{"head_dim": 128, "vocab_size": 32053, "hidden_act": "relu", "qk_norm": false, "attn_scale": 0.0884, "tie_word_embeddings": true, "parallel_block": true, "init_std_down": 0.00414, "final_lr_fraction": 0.0, "max_steps": 4953}
Each number is 128 + 24 x the weight over its row's rms, rounded and kept within 0 to 255. Layers, rows and columns count from 0. The size above them is the row's rms in percent of the matrix's.

# layer 6 attention query, 640x640, rms 0.072, rows 107-127, columns 320-383
size [ 88  73  85 100 101 100  99  75  95  94  89 102  86  96  98 105 101  90 104  97  79]
[[100 140 149 105 121  96 100 119 134 139 111 138 143 160 120  91 154 107 148 133 144 123 135  97 111 105 118 111 132 150 157 136 114 109 103 127 148 120 149 124 161 171 146 128 129 111 110  78 150 168 111 105 142 136 149 111 164 156  98 117 111 152 165 127]
 [147 125 145 146 111 120 153 125 136 117 121 130 118  89  88 162 109 165 115 110 119 113 129 139  92 150 136 165  83 142 183 116 164 123 144 141 104 147 104 115 136 114 133 123 127 101 132  98 121  90 112 164 104 140 140  86 119 141 111  99 152 128 136 125]
 [101 195 120 137 116 126 156 113 150 144 140 119 137 140 147 121 114 158 171 116 146 119 123 147 111  87 129 129 178 133 143  90 116 124 148 117 154 167 133 114 132 100 145 125  96 164 116 102 155 161 150 128 101 145 146 138 147 177 123 125 134 104 110 171]
 [114  87 107 122 110 130 112  91 188 137 134  84 164 116 152 171 116 127 129 118 136 156 105 106 138 121 122 120 132 152 113 116 131 121 134 140  73 111 110 131 122 169 114 125 143 127 109 162 131  78 158 106 112 143 124 131 141 124 140 131 122 132 118 135]
 [142 127 117 124 153 132 131 120 112 178 114  88 116 106 113 141 139 133 116  99 160  74 137 168 136 133 114 142 160 142 139 116 154 155 105 123 135 175 125 125 201  93 148 123 152 105 151 116 127 183 132 122 131 119 116 205 130 120 132 145 121 141 110 154]
 [117 125 143 136 118 131 150 161 108 105 122 151 122 109 130 175 147 146 148 142 118 155 123 141 100 122 151 136 113 121 142 168 163 148 123 126 113 108 126 161 127 150 159 135 119 101 157 163 106 142 104 145 104 123 139 125 158 107 152 131 131 146 129 157]
 [145 129 135 162 139 125  90  85 105 137 146 189  96 147 124 177 126 106 105 131 163 154 124 142 152 165 107 118 130 109 115 123 137 128 132 161 165 129 127 159  89 125 123 118 109 128 177 151  73 121  91 134 135 124 130 110  89 111 152 107 164 123 121 149]
 [114 155 120  91 131 131 118 125 138 142 161 118 129 131 153 104 141 104 161 121 140 142 111 146 111  97 102 126 106 130  94 121 118 112 138 124 175 125 164 120  96 141 132 149 123 105  94 146 133 120 138 135 134 130 155 131 133 174 129 109 132 156 134 137]
 [152 139 105 150 140 127 144 142 107 137 191 147 116 132 151  93 108 149 154 186 109  87 119 139 166 110 123 104 170 134 121  72 125 182 117 109 114 150 120 129 124  91 103 105 122 103 145 158 168 116  93 146 134 120 138 115 156 129 188 169 117 166 132 105]
 [140 134 134 155 138 126 114 146 145 152 137 149 137 110 164 178 161 139 156 125 135 122 106 153 181 115 122 104 151 113 124 135 169 141 167 115 165 124 119 119 148  84 123 115  64 132 149 124  86 171 110  88 161 126 136 127 120 113 145 117 128 109 126 162]
 [118 127 151 142 105 132 101 126  73 120 100 117 108 148 139 148 110 165 130 164 142 119 127 140 115 101  89 118  92 104 147 138 137 106  72  84 113 125 131 150 128 117 151 123  86 145 134 144 138 103  53  94 134 134  73  99  98 114 116 113  99 151 117 139]
 [112 135 131 117 122 150 128 120 122 125 118 112 104 150 110 137 139 101  98 142 122 137 113 120 159 168  76 119 147 101 119 109 116 114 123 108 155 106 120 136 106  94 123 113 103 160 148 127 137 115 107  89 151 126 123 122 140 108 117 147 160 110 134 110]
 [177 133 126 119 124 170 105 151 113 144 145 101 128 181 129 106 139 118 117 117 133 149  91 152 175 145  88 121 114 118 117 133 160 102 126  99 138 175 104 131  98 114 134 146 127  85 138 109 127  79  86 169 128 118 172 107 166 116 172 106 112 129 130 142]
 [167  99  89 124 176  90  97 133 153 103 144 131 128 114 151 145 128 150 112 140 146 113 147 161 150 158  89 129  97 111 154 117 153 103  96 156  92 112 108 106 127 106 140 123 159 138 128 105 143 126 143 132 191 128 116 121 102 124 127 122 111 135 172  97]
 [124 139  79 115 131 150 131 147 133  97 127 170 136 146 139 119  96 129 122 144 149 145  87 143 135 149 155 144 139 147 163  96 143 124 118  91 135 115  85 142 136 131 139 122 133 145 154 141 101  93 111 120 121 124 120 106 128 141 152 127 138 141 116 122]
 [137 143  85 141 141 130 136 120 130 125 151 101 102 107 129 137 162 102 152 118 118 115 162 121 146 144 104 103 145 150 131 130 197 146 101  86  82 145 129 130  96 115 129 149 153  89 106 134 117 128 151 173 143 142 102 101 153 113 122 102 131 110  98 118]
 [ 72 136 155 145 135 116 154 119 147 165 115 169 149 110 132 135 159 167 134 101 127 114 144  98 135  97 103 139 152 126 158 118 132 131 190  94 121 132 130 151 144 165 103  82 136 152 123 110 119 101 155 123 144 122 138  98 154  84 135 112 167  90 131 126]
 [117 119 124 106 138 111  98 143 142 128 123 113 133 142 144  91  99  83 132 159 115 149 152 121  96  79 160 154 118 180 117 117 124 137 176 128 119 119 160 146 161 138 150 146 103 164 117 119 125 117 123 121 119 112 137 111  95 163 136 107 106 132 129 117]
 [131 137 110 167 136 178  98 114  96 173 164 128 130 107 116 137 156 101 123 127 157 161 130  87 144 126 136 137 122  90 119 125 109 132 134 138 115  92 162 125 157 189 148 178  83 143 137 135 136 134  91 137 145  85 172 137 108 134 152 150 135  95 120 152]
 [119 145 131 139 132 142  94 128 149  96 158 179  98 115 126 106 125 167 107 111 150 124  75 141 140 115 151 121 159 116 116 133 136  99 114 134  76  90  87 163 130 110 116 108 127 113 146 106 146 169  90 162 117 136 133 134 137 133 159 120 179 155 143  98]
 [125 102 133 138 111 126 129 108 121 140 116  91 112 129 135 120 134 124 136 121 116 107 121  99 145 130 133 111 149 144 122 118 145 109 103 119 120 100 112 116 128 111 107 134  98 118 122 119 112  99 100 135 135 156  90 132 119 146  98 133 116 151 107 115]]
# layer 6 attention key, 640x640, rms 0.0708, rows 107-127, columns 320-383
size [ 85  80  83  98  99  98  96  78  95  97  81 102  82  94  97 101 100  90 101  96  77]
[[137 161 137 102 170 151 119 170  80 141 156 166 140 134  92  63 142 101 135 153 171 151 164 113 141 141 142 113 148  84 106 107 137  76  98 103 106 142  90 114 156 150 127 117 108 127 116 151 153 147 140 157 101 149 118 140 123 143 102 122 110 130 129  87]
 [133 111 167 145 121 108 101 177 122 106 149 161 136  96 140 117  79 164 108  88 123 109 102 109 118 102 136 141 148 126 118 114 121 183 147 121  96 124 124  96 132 105 125 127  69  91  36 124 108 113 152 112 139 134 143 110 113  77 153 113 104 128 157 153]
 [114 135  94 107 134 130 160  98 120 116 105 114 145 103 120 146  91 145 168 129 133 115 138 135 134 125  80 139 132 156 129 127 125 101 133 121 146 143 118 164 171 116 173 108 175 131 165 143 131 167 136 141 164 166 111 121 129 177 108 118 125 125 112 175]
 [115 109 138  83 130 140 101 139 154  87 144 133  91 160  97 130 163 132 116 123 152 109 119 123  81 110 118 110 143 137 139 134 141 145 199 135 113 109 171 126 124 146 141 161 118 130 133 124 148 118 126 112 150 135 104 159 128 141 142 125 139 146 112 105]
 [151 123  91 159 135 131 158 119 136  95 155 106  98 150 109  92 142 126 123 153 137 129 113 149 147 140 112 103 113 148 167 113 163 111 126  75 146 175  41 150 118 152 109 106 115 152 123 135 103 145 135 131 128 123  97 157 105 111 114 132 120 123 145 132]
 [139 100 137  81 119 156 140 144 140 129 132 123 132 131 132 132 146 128  87 112  97 168 127 118  93 130 141 104 130 144 118 124 255 132 122 116 135 148 136 117 108 149 102 103 107 113 121 177 123  85 149 134 159 128 121 133 142 105 132 133 133 129 137 137]
 [126 159 100 133 116  96 138 131 144 105 151 170 117 136 114 127 118 145 151 123 104 161  74 102  70 136  86 140 113 118 140 170 124 152 155 122 126 139 138 137 152 123 153 112 155 174 152 137 118 110 144 112  94  95 147 134 152 166 101 144 140 127  97 106]
 [ 88 110  96  91 134 137 134 107 120 149 104  93 159 131  99 159 154  89 126 138 166 132 154 167 116 136  73 142 119 122 121 133 138  80 134 111 140 150 119 157 102 128 142 125 159 138 177 161 153 173 107 155 128 151 107 143  99 168  95 145 140 133 105 124]
 [ 96 129  94 135 115 145 115 141 134 129 117 150 107 116 189 113 117  78 165 140 117 113 150 113 163 104 153 120 114  66 100  80 101 152 111 119 110 116  82 128 108 147 115 142 124 142 134 130 135 130 147 129 115 123 150 139  97 161 132 102 138 162 153 117]
 [142 160  91 150 129 112 127 104 142 108 115 138 138  89 164 151 106  98 149 127 171 148 156 116 144  59 103 153 123  83 131 163 130 110 127 115 112  85 134 114 114 173 149 128 138 115 172 136 153 125 136 109 127 143 153 148 110 122  71 117 121 150  96 134]
 [161 166 140 102 173 120 105 111 110 121 167 169  99 121  85 105 101 156 148 148 120 118 149 105  96 133 115 121 118 130 144 161 128 100 117 143 146 154 107 148  78 145 119  81 119 139 143 153 150 117 123 131 140 101 135 145 120 127 133 120 140 116 149 112]
 [130 156 119 100 126 142 204 126 112 135 143  92 132 155 158 101  65 121 153  88  82 125 141  96 138 112 135 173 116 143 156 140 101 149 136 163 143 129 131 142 136 156 166 116 134 140 157 139 107 167 153 127 137 114 118  78 127 150 110 102  95  94 134 186]
 [119 119 166 138 102 150 152 153  90 131 123 126 136 102 142 135  76 121 174 123 137 146 159 108 110 119 116 161 135  96 171  80 109 107 125 148  93 104 142  99  95 107  96 104 121 109 110 106 116 137 156 141 128 198 147 159 166 119  88 115 109 112 120 107]
 [ 84  99 152  71 107 123 123 125  96 106 192 112 177 104  90 149 120 142 142 159 156 133 134 137 107 124 149 151 134 119 121 158 137 107  97 110 118 150 131  93 112 105 162 124  99 141 119 130 149 157 137 115 107 137 118 121 138  95 134 155 126 130 119 130]
 [129 168 118 111 119 141 161 124 142 112 146 155 138 170 184  98 129 114 143 132  62 120 109 120 134 118 146 121 141 114 157 143  65 108  79 138 107 164 155 136 139 106 115 135 161 115 134  70 197 154 150 118 149 121 131 161 106  91 148 123 103 149 104 148]
 [156 109 145 110 135 104 129 143 104 136 118 107 141 147 125 122 129 108 116  91  87 162 182 124 130  99 115 147 138 125 115 122 102 159 161  90  93 120 139  93 153 131 121 109 124  92 119 116 152  96 112 164  99 119 147 146 152 131 127 122 114 118 106 118]
 [152 102 139 111  95 111 153 118 144 102 126 137 125 143 142 146 125 140 174 149 138  99 126 146 140 160 168 122 172 162 168 117 124 157 174 106 141 135 141 175 114 145 145 140 145 104 167  98 137  84 136 154 154 156 143 125  96 137 133  93 139 132 114 155]
 [136 138 161 155 139 105 120 104  94 163 115 124 130  87 126 117 134 154 136 190 131 117 161 102 122 158 169  98 100 169  92 142 109 127 122 102 135 157 117 139 128 164 134 126 179 131 204 131 129 100 103 165 119 106 123 120 173 175 128 125 103 142 118 127]
 [156  86 100 123 113 146 128 128 142 128 108 145 113 111 115  73 163 115 178 117 190 123 117 149 124 131 140 113 147  99 138 123 105  90 141 146  89 161 146  92 133 159 116 128 111 129 126 148 148 134 175 112 165 132 156 113 129 118  75 105 128 150 133  96]
 [128 126 118 115 108 153 115 124 131 129 173 116 132 132  95 100 113 134 151 175 143 115 123 140 137 138  97 123 142 156 125 114 157 129 103 100 135 182 124  93 122 125 127 104 153 129  89 138 129  98 134 117 134 173 133 156  94 130 120 125 149 129  83 112]
 [156 166 142 180 136 149  95 176 144 101 152 143  97 116 168 114  96 168 148 106 154 106 120  84 131 110 197 108 148 116 120 119  96 127 141  93 101 143 124  97 129 123 141 150 117 111  99 126 131  70 141  98 108 109 172 101 119 112 118 108  96 143 144 153]]
# layer 6 attention value, 640x640, rms 0.0945, rows 0-31, columns 320-383
size [106  97 108 104 103 103 105 106 104 103 107 102 105 104 102 104 105 102 110 111 103 103 100  99 108 105 104 102 103  97  99 103]
[[154 115 105 112 102 134 183 148 115 105  78 135 115 142 118 139 101 132 150 132 143 109  91 115 154 128 118 159 109  95 108 143 115 135 133 153 116  80 150 144 113 136  99 142 110 152 106 110 139 112 124 126 109 163 132 117 105 144 181 121  94 142 107 123]
 [114  92 141 124 145 137 150 103 154  97 115  97  93 126 125 105 125 126  82 112 120 141 165  82 115 118 127 154 121 142  90 134 120 113 171 180  91  98 111 123 116 132  85 154  93 117 104 131 148 168 110 110 133 133  77 104 150 115 124 151 126 114 113 104]
 [169 126 128 145 130  96 102 124 124 159 130 146 127 115 152 157 121 128 143 131 149 125 154 152 157 107 157 125 126 111 117 119 149  96 108 122 132 135 132 130 123 112 106 113 145 115  50 130 114 145 101  80 148 151 116  85 100 102 153 136  89 146 109 143]
 [ 84 126 107 137  83 160  79 185 158 158 133 129 122 101  90 109 111 129 143 122  66 173 139 145  72 140  92  73 150 118 120 143 126 108  96 108 133 138 143 151 110 163 137 134 123  87 100  99 125 157  91 138 133 122 138 144 136  77 143 129 114  79 135 133]
 [ 91 116 159 144 118 100  65 135 133 117 132 117 158 138 116 118 114 118 114 102 125 125 161 122 139  99  83 121 154 149 152 129 157 168 119 126 129 137 124 135 118 106 124 171 128 133  73 139 175  95 161 102  82 139 144 166 125 167 138 142 132 174  87 138]
 [164  87 153 164 158 173 116 178 160 114 132 102  94 124 139 121 108 119 136 119 139 101 115 103  77 133 148 107 163  83 133 146 129  98 117 128 109 125 124 159  68 145 169 116 133 122 134 137  86 134 107 121 130 131  92 175 120 165 163  91 131 117 135 126]
 [134 117 107 107 122 154 132 130 114 127 132  96  73 111 159 153 142 143  85  98 137 103 142 179 133 134  83 122 101 154 136 149  94 152 145  66 183 118 139 157 159 129 144 146 118 123 118 122 143 127  89 110 119 118 145 119 153 115 145 106  86 115  88 118]
 [108  78 103 137 116 126 123 112 155  92 115 147 111 108 104 130  97 102 131  87 101 122  95 135 133 117 109 126 149 127 144 104 150  84  84 122 123 145 116 142 140 143  99 118 106 128 113 103 139 165 145 162 149 132  82 106 143 111 170 105 104 108 117 128]
 [163 115 148 127 139 147 121 139 156 168 148 131 125 111 141 130 106 145 104 129 105 109 127 114 136 150 141 148  98 134 132 132  96 104 155  86 119 124 104 137 125 125 140 164 136 153 125 120 115 140 159 119 110 110 138  76 137 101 104 139  94 147 122 138]
 [119  89 170 123 124 113 129 129 140 128 119  79  87 152 149 133  94 130 121 118  85 100 109 142 126 104  78 122 146  83 116 121 113 121 106 121 143 129 168 141 138 130 159 186 121 119 129 107 112 111 109 104 145  94 108 122  85 137 132 107 150 167 120 113]
 [139 110  90 124 126 155 120 181  94 117 138 157 120  81 132 141 115 118 106  99 106 167 139 167 150 118 122  79 113 121 158 125 119 146  77 147 138 127  85 115  73 129 115 116 136 157 130 107  94 146 125 131  80 156 118  98 119 111 133 141  99 110  94 155]
 [154 124 105 136 134 126 125 166 125 146 141 130 116 128 135 111 121 108 137 118 165 111 113 140 108 117 128  76 146 151 119 145 105 140 130 109 187 125 109 169 143 112 139 130 103  97  98 154 123 155 104 131 162 169  96 172 156 129 101 152 130 125  75 113]
 [136 105  83 109 131 106 151 132 109  96 143 156 131 100 100 127 107 123 125 129 124 113 140 134 122 129 165 155 126  93 168 196  68 114 108 115 185  82 153 146 132 122 112  94 142 132 120 103 139 133 120 117 124 146 143 110 104 150 146 118 118 144 129 118]
 [149  98 139 123 156 116 114 127 110 123  80  98 106 120 146 157 161 122 114 134 114 161 113 125 115 155 115 151  98 100 165 114 148 121 144 143 109 141 130 151 105  58 123 128  99 122 110 112 123 148 136 113 160 141 164 103 159 169 161  95 163  95 151 100]
 [135 160 101  96 102 105 135 107 111 116  90 113  96 174 129 108 106  92 109 154 118  97 121  83 168 145 103 119 139 128 135 120 159  96 201  95 147  99  87 143 136  93 190 149 133 100 153 144 150 118 110 131 159 114 142 132  87 116 167 118 115 154  83 133]
 [ 75 100 142 176 125 122 155 145 177 105 151 116 117  99 158 134 116 157 122 127 154 152 131  94 129 126 106 132  76 140 191 144 100 116 112  71 114  90 121 134 181 112 155 158 120 145  89 104  88 131  46 104 118 122 137 147 119  99  71 127 144 152 145 106]
 [161 192 139 114  96 149 118 162 143  78 157 132 156 155 140 151 124 137  92 136 134 131 104 162  86 121 130 142 152 107 101 120 171 120 117 106 112 142 118 129 124 139 134 122 126 135 143  93 131  87 121 139 143 119 146 114 121  98 139 122  94 131 102 152]
 [155 126  97 125 129 110  89 131  94  96 105  86 156 134  92 114 128 104 123 118 122 105 127 110  87 159 150 139 101 143 131 130 136  98 124 154 160  89 142  81 102 194 123 128 116 138 124 137 134  93 125 128 148 133 135  89  90  95 165 104 133 128 156 118]
 [129 144 130 122 105 138 143 114 107  75 173  82 135 171 154 134  94 131 119 129 135 127 151 109 135 103  99 118 133 123 147 116 151 197 133 124 104 114 107 167 132 136 143 142 173 132 128 117 138 104 167  79  78 121  97 154  94 146 124 171 164 115 135 104]
 [118 104 111 121  83 119 141 133  86  87 107 137 135 154  90 126 100 122 125 123 123 147  73 122 147 111 138 105 137 111 159 136 135 130 147 142 125 104 106 123 109  96 138 105 141  91 160  93  73 115 121 141 126 135 145 103 128  88 110 128 114 106 105 145]
 [115 120 167 124 157 126 164 103 160 141 112 136  72 136 120 124 111 123 113 110 138  99 118 120 138 158 116 130 159 158 147 132  89  87 177 127 136 112 127 142 113 136 120 158 160 111 127  90 106 129  78 124 116 158 134 119 122 146 192 172 103 140 134  97]
 [145 148 130  52 177 104  61 133  79 129 143 107 123 108 113 124 157 126 111 123 154 131 135 113  90  81  80 126 134 131 119 131 108 167 117  81 124 148 138 126 144 126 148 115 154  94 155 163 125 123 172 124 110 150 156 145 112 132 165 131 138 105 115 155]
 [150 172 159 146 134 121 132 140 116 127 146 122  77 121 129 122 134 115 148 134  97  68 151 131 125 161 177 149 101 125 136 144 138 107 160 115 105 144 130 128 125 146 167 138 151 103 123 107  57 134 161 188 111 127 119 122  69 125 137 136 126 123  98 125]
 [125 128 138 128 139 104 150 134  90 196 128 116 108 163 112 161 126  89 159 142 142 118 161 136 157 138  85 113 134 131  94 146 134 127  96  85 105 159 141 138 108 140 129 102  81 107  99 112 143 134 128 166 160 108 127 140 135  80 156 114  95 161 130  87]
 [144 126 148 148 126  98 125  98 119 151 135 111 136  75 182 123 110 137 117 167 138 119  80 124 141 117 126 118 153 173 101 116 114 126 163 142 120 106 130 169 134 122 160 161 132 113 146 164  82 110 110 137 120 131 133 149  99 131 137  97 141 136 106 129]
 [115  89 118 142  86 122 137 149 109 104 136 189 114 116  84 150  82 143 130 138 125 154 145 167 121 151 138 109 107 120 160 189 173 111 106 126 125 151 121 118 117 144 153 128 151 100 101 131 137 144 109 113 146  66 141 119 150 160 166 118 132 133 112 113]
 [122 110 141 136 131 128 133 118 132 148 110 164 113 121 113 154 116 168 159 167 146 164  97 119 143 158 132 138 164 112 142 107 106 118 194 107 152 127 102  95 121 153 141 144 135 129 139 132 146 105  95  91 114 126 130 137 152 149 124 141 117 128 131 132]
 [155 101 115 147 125 135 105 161 138 158 155 123 104 174 132 178 133 120 124 119 102 111 158 119 127  88 124 116 163  92 129  93 141 150 133 160 117 137 197 136 118 117  86 132 132 170  90 109 145 135 112 118  92 152 111 137 179 138 138 132 179 115  69 172]
 [123 119 111 130  97 136 101 138 130 135 163 118 133 122 133 140 130 163 164 115  99 150 134 162 157  89 121 157 136 152  71 106 118 148 159 143 106 144 150 164 149 130 117 136 123 117 111 138 112 154 125 126 176 153  68 118 147 136  80 106 155  94  86 130]
 [131 114 135 120 128 150 161 139 138 109 115 147 109 123 123 107 145 136 135 171 108 152 120 128 106 133 139 121  82 144 138 145 134 120 119 153 133 142 164  87 134 128 122 142 147 113 173  99 100 130 116 140 132 178 152 107  75 120 167 113 111 139 116 125]
 [125 132 138 123 114 155 121 137 123  99 138 135 191 103  87 142 148 113 174 102  82  88 126 139 107 128 167 146 145 120 213 103  85 118 110 130 151 126 133 129 128 127 131 160  86 109 131 188 122 102 167  96 134 147 130 144 161 151 160 154 118 173 111  96]
 [105 125 121 118 130 160 119 135  94 128 128  81 122 119 123 128 114 118 140 150 154 151 139 115  83 142 115 138 103 136 132 121 155 127 104 117 129 169 160 112 140 100 132 132 108 157  97 109 129 127 114 155 166 147 119 125 109 123 159 124 152 145 112  96]]
# layer 6 attention output (transposed), 640x640, rms 0.0511, rows 0-30, columns 320-383
size [105  99 107 102 103 103 105 104 107 103 105  99 103 103 103 106 104 100 110 108 102 100 104  99 104 105  99 101 103  97  99]
[[127 122 144 140 178 139 129 169 140 114 124 115 165 133 115 116  70 119  97 106 139 128 133 139 144  97 101 135  79 128 116 121 154 116 139 109 156 189 149  99 128 149 163  92 114 138 101 112 141 130  85 136 108 118 156 167 135 162 130 109 140 104 124 145]
 [109 182 110 150 142 154 145 157 134 151 135 151 117 106 197  96 138 173 100 120 130 133 150 124 170 123 140 120 119 143 151 105  87 125 107  69 152  91 145 109 113 168 129  78 152 116 134 173 156 131 118 120 123  97 161 145 111 146 129  85 139 124 155 152]
 [ 99 138 117 147 123  95 117 142 115  69 126 112 149 120 103 109  96 110 121 141 116 123 141 162 149 175 108 101 131 123 105 131 114 101 107 127 117 129 124 101 104 101 103 138 149 138 121 132 149  91  95 136  68 135 134 123 135 117 151 119  95 147 134 114]
 [150  92 143 113 128 136 142 122 169 134 149 169 178 118 103 133 141 126 114 130 117 111 122  86 142 140  88 100 128 148 107 102 133 150 133 167 127 125 123  98 107 102 129 194 155 148 111 125 145  96 139 128 111 135 143 108 145 112 138 149 138 117 142 100]
 [185 118 123 131 151 146  97  81 100 114 105 131 103 137 124 129 104 117 101 131 133 130 117 127 125 153 183 103 130 140 123 180 131 104 150 114 134 128 159 128  85 113 119  98 150 157 119 112 101 125 136 117 144  79 152 122 119 120 109  90  80  84 107 132]
 [118 128 143 122 143  90 116  69  90 144 143 169 142 126  97 131 146  76 120 133  93 130  85  98 144 146 101 102 127 159 133 137 119  95 137 142 110  86 170 112 146  72 114 148  78 158 149  92 147  88 144 153 121 138 110 119 116  40 137 107 138 161 157 139]
 [131 124 159 131  98 148 113 158 103 140 153 162 149 152 126 172 135 127  99 110 156 134 138 152  95  90 184 136 112 114 120 123 146 131 145 140  96 115 161 138 117 145 115 112 123 112 142 120 123 151 124 154 114 125 130  58 116 134 163 117 109 120 105 142]
 [142 129 180  99 140  95  96 126 131 134 157 122 141  99 139 117 125  97  97 114 134 140 128 137 142 137  97 139 125 137 127 126 107 100 143 149 179 138 106 144 125 109 114 100 146 166 100 136 114 152 142 120  98 123 119  82 107 145 124 114 133 159 105 125]
 [ 78 161 128 108  62 154 102 116  53 102 109 108 111 127 123 109 145  92 146 125 163 130 128 170 151 168 133 141 138 145 146 100 119 106 148 107 114  91 153 111 128 138  63 145 150 131 115 109 128 122  89 127 140 129 115 197 126 137 143 141 116  86 101 131]
 [130 142 133 191 175 109  97  87 131 132 186  96 122 103 104 150 155 124 140 140 115 143 147 133 143 129 187 112  93 137 145 125 183 104 136 129  98 175 127 127 118 123 124  95 146 164 137 111 139 105 160 126 128 142 121 180 147  94 137 111 145 133 118 120]
 [ 99  93 130 157 143 119 140 172 137 141 116 132 106 145 146 127 118 123 123 127 117 194 164 155  83 122 157 156  97 172 116 141 143  99  88 134 105 105 144 152 127 109 147  83 142 142  94 119 145  79 113 141 139 152 142 114 166 166 148 133 100 124 141 125]
 [152 135 167 111 123 171  47  74 115 131 142 137 125 120 105  96 151 183  91 154 109 114 138 108 109  94  81 135 130 114 113 129  92 154 136 140 118 142 134 108 129 176 157 174  81 170 129 118 145 112 128 135 113 108 129  89 122 143 138 153 156 163 132 132]
 [137 113 151  97 206 163 137 112 162 141  69 127 139 141 130 164 168 133 124 151  89 164 140 161 120 130 167 131 143 184 129 108 149 129 115 118 119 124 176 163 112 137 148 119 140 111 146 152 125 147 125 103 115 139 105  88 140 109 144 152 166 126 155 113]
 [115 146 125 122 123 110 108 134 127  98 127 147 146 113 135 144 142 164 116 147 116 134 113 181 136 116 144 142 108 114 101 146  92 113 112 109 175 129 145 121 145 111  99 117  70 122 127 132 112 122 128 142  78 120 147 138 152 138 108 114 122 144 118 160]
 [133 134 122 145 136 172 147 138 142  86 155 108 169 116 121 126 140 113 127 121 105 136  89 121 105 149  98 113 129 108 135 114 127 124 135  88 126 118 192 151 132 128 109 119 140 113 129 158 137 132 108 144 150 138 141 133 139  95 118  99 129  74 168 172]
 [115 143  86 115 203 141 134 137 121 122 107 122 127 139 155 149 142  93 145 137 121  92 153 100 146 107 106 109 119 107 119 152 100 142 153 152 131 153 150 150 144 111 111  59 151 114 150 106 119 124 112 123  67 149 117 115 149 146 110 121 114 113 127 149]
 [131 106 144  84 171 136 147 148 118 100 113 108 122 123 124 111 126 103 211 100 120 124 122 126 100 111 126 144 100 118 143  89 105 125 136 141 116 131 118 119 147 145 159 123 110  98 120 152 123 176 129 157 109 124 120 142  96 167 111 157 149  88 147 132]
 [113  84 162 139 141 102 154 115 103 108 137 151 116 120 141 117 106 104 130  90 141 159 116 111 151 129 138 103 117 150 184 110 124 139  79 131 113 143  95 160 111 145 139 151 111 101 110 146 132 185  79 122 135 137 124 134 140  87 141 127 129 124 126  91]
 [122 131 144 121 132 123 128  98 131 137 143  91 121 132 142 181 136 130 121 160 165 172 165  97 128 134 133 140 171 102  91 159  74  96  89  86 127 142 161 139 131 136 160  68 130 147 152  91 119 151 163 112 132 101 125 111 173 125 130  96  81 160 158  83]
 [122 138 115 153 140 150 107 120 144 122 127 125  85 112  86 143 135 120 164 114 158 108 175  98 121 184 127 144  98 133 100 110 130  95 127 150 146 122 101 126 132 180 111 150 101 137 145 125 183 141 130 109 145 110 152 105 104 140 138 128 139 149 112 117]
 [103 174 160 121 160 121 114 120 128 131 158 166 138 193 128 140 114 104  72 159 138 119 165 145 140 141  92 101  90 121 125 109 184 149 115 128  81 125 106 158 168  86 113 116 102 135  54 171 149 154 122 100 147 116 133  98 140 151 134 116 103 130 145 112]
 [ 97 112 121 128 102 119 134 134 123 178 111 139 142 153 106 133 118 171 147 118 130 144 140 152  99 110 126 150 152 131 125 142 152 102  98 114 121 106 144 120 127  85 153 155 115 151 132 155  97  97 121 125 109  98 100 163 124 136 167  92  95  89 109 106]
 [143  73 100 121 137 132 142  92 144 117  92 146 116 110 130 148 139 135  94 127 161 114 134 121 107 139 135 128 131 149 154  84 101 146  85 160 120  93 127 121 111 146 134 136 111 136 119 141 131 137 123 147 148  81 124 128  79  99 117 126 119 149 165 139]
 [189 148 152 162 119 158  95 106 141 109 143 140 102 150 110 106 102 171 107 127 136 133 162 109 133 134 152 118 167 132 153  84 123 128 145 128 114 125 144 113 115 108 123 129 130 187 137 127 116 123 123 116  67 145 149 131 127 167 126 149 119 142 187 136]
 [160  98 108 149 109 190 113 145 150 131 144 105 138 163 139 120 160 105  89 125 124 107 129  97  85 142 126 113 103 114 109 121 148 133 118 161 137 107 153 133 124  92 176 120 158 137 109  84 111 138 115 107 117 114 149 181 122 155 149 159 120 145 131 132]
 [119 165 158  99 114  91 145 112 149 158 120 143 155  91 187 128 146 141  92 110 139 120 128 110 128 147 140 124 138 117 120 106  77 122 149 113 172  83  96 144 121 142 126 157 124 110  97 120 115 143 128 115 124 156 154 110 115 130  85 138 154 140 122 163]
 [121 144 141  98 180 182 149 108 137 176 102 144 152 126 143 145 105 144 100 137 112 109 133 103  83 125 157  91  98 138 153  99 126 115 126 154 106 159 121 157 183 102 112 135  96 128 123 136 103  97 105 117  74 114 125 130 109  92 136 103 117 115 122 145]
 [112 151 188 117 114 111 131 144 145 141 128 171 109  58 172 154 101 100 131 141 118 134 100 155 112 150 123 136 115 129 122 129  99  92 148 146 118 145  68 100 160 108  98 110 112 153 127 117 117 133 103 128 123 123 145  80  87  84 152 136 145 145 122 147]
 [131 140 146 158 136 151 121 179 116 102 136 165 116 142 127 122  99 159 108 163 107 152 100  78 173 125 137 139 141 133 138 138  85 135 107 154 125  96 113 112 126 132 127 144 112 127 147 115 129 102 125 132 126 136  99 146 115 129  90 152 125 170 138 133]
 [148 143  83 144  89 138 126 133 169 110 101 120 114 128 151 122 138 144 140 137 167 131 164 131 130 133 111 110 127 122 124  79 111 118 128 139 107  98 119 139 146  75 110 136 142 122 167 111 156 149 162  83 127 151 138 133  89 132  97 180 154 116 149 199]
 [117 107  81 103 124 139 129 124  96 145 136 117 103 179 138 127 122 125 108 148 152 122  92 103 150  71 121 106 139 111 109 200 159 132 129  99 111 150 167 115 134 123 113 143 129 140 140 154 144 169 167 134  65  95 103 113 105  75 110 143 143 107 161 145]]